Weights of a small transformer language model: 9 heads of 64 (3 for keys and values), 821M tokens.
Each number is 200 + 20 x the weight over its row's rms, rounded and kept within 0 to 999. Layers, rows and columns count from 0. The size before them is the row's rms in percent of the matrix's.

# gate: layer 4 MLP gate, 2048x768, rms 0.0303, rows 46-50, columns 192-287
# up: layer 4 MLP up, 2048x768, rms 0.0289, rows 46-50, columns 192-287
# down: layer 4 MLP down (transposed), 2048x768, rms 0.0246, rows 46-49, columns 192-287
gate46,097,230,206,190,186,200,189,223,198,226,204,199,194,195,193,189,169,195,219,183,189,181,216,161,201,184,195,241,221,203,168,194,200,215,205,208,203,180,180,187,195,233,168,185,229,210,184,193,190,165,243,193,216,159,215,207,215,219,228,135,184,203,206,213,198,200,183,223,179,231,188,190,195,180,181,215,207,215,188,203,242,211,199,207,167,176,203,194,193,211,225,162,191,146,201,195,241
up46,098,205,189,196,218,209,180,168,192,218,175,200,188,187,162,183,228,191,175,212,226,207,203,186,209,217,195,212,197,204,197,175,207,179,216,179,213,171,204,196,186,190,223,176,161,233,174,187,189,229,160,203,172,201,192,178,212,192,189,210,189,173,182,196,208,226,190,216,205,231,205,213,203,183,184,198,180,180,218,186,223,168,195,174,238,213,190,218,230,201,194,196,197,173,191,184,189
down46,098,204,194,176,212,227,187,215,209,194,175,180,229,211,199,197,198,165,235,217,220,173,212,218,164,213,189,223,210,211,185,170,211,208,230,157,224,195,190,197,197,190,201,207,205,214,232,202,216,175,189,215,220,196,191,214,218,208,189,212,188,143,188,222,189,190,200,220,241,228,181,196,197,211,211,225,201,181,190,177,208,186,188,220,225,206,201,198,232,202,184,147,227,229,213,188,201
gate47,100,210,189,208,178,181,196,221,147,205,187,217,207,218,173,231,186,218,199,210,183,202,192,195,145,185,180,183,195,200,202,178,214,218,204,207,218,223,183,195,179,162,157,177,184,214,193,187,159,133,185,187,228,193,196,198,210,239,203,215,211,185,201,218,210,194,232,201,195,193,172,179,209,204,228,197,226,225,204,176,176,181,204,184,180,192,150,227,189,174,186,196,178,179,201,199,203
up47,101,208,210,180,197,226,205,212,194,181,203,188,240,187,186,197,177,180,194,200,223,178,198,227,217,214,186,230,203,209,180,188,216,192,218,217,193,194,207,233,193,214,164,171,175,195,182,179,198,197,226,190,154,179,181,173,182,199,184,183,173,182,221,222,197,240,182,168,205,208,163,211,184,210,238,200,141,185,203,208,203,226,187,229,212,222,203,231,194,216,218,198,212,229,176,167,193
down47,098,223,173,190,186,194,225,226,211,188,196,215,195,176,198,207,220,150,226,201,184,232,233,203,181,200,198,178,191,148,245,164,183,185,191,190,196,217,194,233,173,195,191,189,192,195,160,235,162,196,173,209,196,205,181,176,224,222,190,194,181,177,213,219,182,198,210,189,215,195,199,251,204,176,221,215,196,199,204,230,215,243,192,195,222,220,201,193,200,222,186,216,184,234,184,214,195
gate48,096,201,193,210,220,200,152,183,192,195,170,188,177,215,240,206,212,184,190,222,211,183,183,237,189,218,194,189,226,194,255,214,240,232,222,230,199,227,200,171,184,197,189,215,206,196,226,177,199,173,211,180,232,202,231,204,178,207,237,208,192,206,225,196,214,226,187,210,170,210,166,179,215,202,214,188,221,214,225,196,177,207,129,173,191,220,197,204,210,222,225,199,167,203,215,216,202
up48,096,162,204,205,194,225,194,188,210,213,192,202,245,190,208,236,207,154,216,238,195,191,176,230,210,175,207,193,220,172,187,173,193,205,184,162,183,169,197,215,224,217,229,184,200,194,170,181,214,209,174,216,190,188,173,178,205,200,209,208,190,168,194,219,213,222,232,192,171,188,221,234,236,209,199,186,198,206,207,221,239,211,200,192,200,225,219,172,190,194,177,221,198,216,196,186,238
down48,099,206,176,219,216,184,151,191,203,206,232,200,188,176,183,217,201,186,238,185,175,188,178,209,221,196,206,192,198,206,169,204,203,253,199,204,196,207,205,215,189,192,182,212,218,198,203,217,207,168,218,180,217,212,209,225,201,171,205,208,155,219,176,149,213,217,207,210,207,189,212,199,206,183,196,185,198,224,180,209,199,208,173,169,217,175,170,211,170,215,209,216,191,183,207,168,218
gate49,097,182,174,183,149,194,229,207,214,212,218,195,198,227,216,172,212,189,207,209,211,206,179,234,225,182,218,227,200,208,173,214,215,191,213,188,241,159,180,191,209,184,168,208,182,165,192,176,239,203,225,151,194,176,188,234,204,209,187,208,177,234,177,222,186,188,232,198,195,248,177,201,174,183,210,202,184,201,235,203,229,212,143,204,204,217,187,236,193,194,199,209,217,186,199,187,174
up49,098,228,214,207,172,200,205,192,209,214,217,175,197,169,190,204,194,208,186,257,216,155,245,189,192,189,198,214,210,202,179,190,173,194,186,196,204,266,178,194,154,190,212,176,213,177,171,241,189,210,175,208,178,210,224,172,220,184,202,168,166,224,241,249,201,199,195,202,214,177,191,186,200,226,207,196,207,207,188,157,193,215,203,206,246,179,199,237,203,187,218,179,191,206,160,210,179
down49,101,216,200,160,216,217,213,197,210,211,207,173,179,195,210,191,225,228,180,183,214,207,195,218,215,209,203,182,214,226,180,204,180,209,179,178,220,214,248,191,195,175,228,240,180,202,181,229,168,226,210,182,183,218,207,192,189,195,205,191,226,209,226,215,234,218,243,208,201,191,176,174,203,220,211,171,205,201,204,212,205,209,205,191,195,209,193,190,203,202,191,216,173,196,183,213,198
gate50,102,192,221,214,173,219,173,180,213,196,173,189,219,200,206,220,179,214,207,206,183,185,160,218,177,202,182,244,223,191,214,166,242,168,211,190,175,188,180,198,192,186,175,188,201,215,173,245,180,205,213,213,214,187,240,178,221,239,234,222,171,178,212,180,219,175,208,191,241,185,202,224,180,202,183,235,205,193,211,207,224,211,196,210,211,180,207,223,208,214,186,194,192,205,198,196,186
up50,100,203,195,183,186,197,185,183,193,245,221,196,148,209,235,175,208,192,199,229,215,206,230,208,195,192,234,211,200,177,177,182,226,216,205,210,172,165,217,197,211,216,228,204,181,192,238,218,207,225,193,152,173,194,206,189,189,168,174,200,198,204,191,219,234,198,187,210,187,200,220,198,186,194,220,227,235,235,208,169,203,209,194,202,206,195,178,189,203,222,202,202,203,212,225,170,154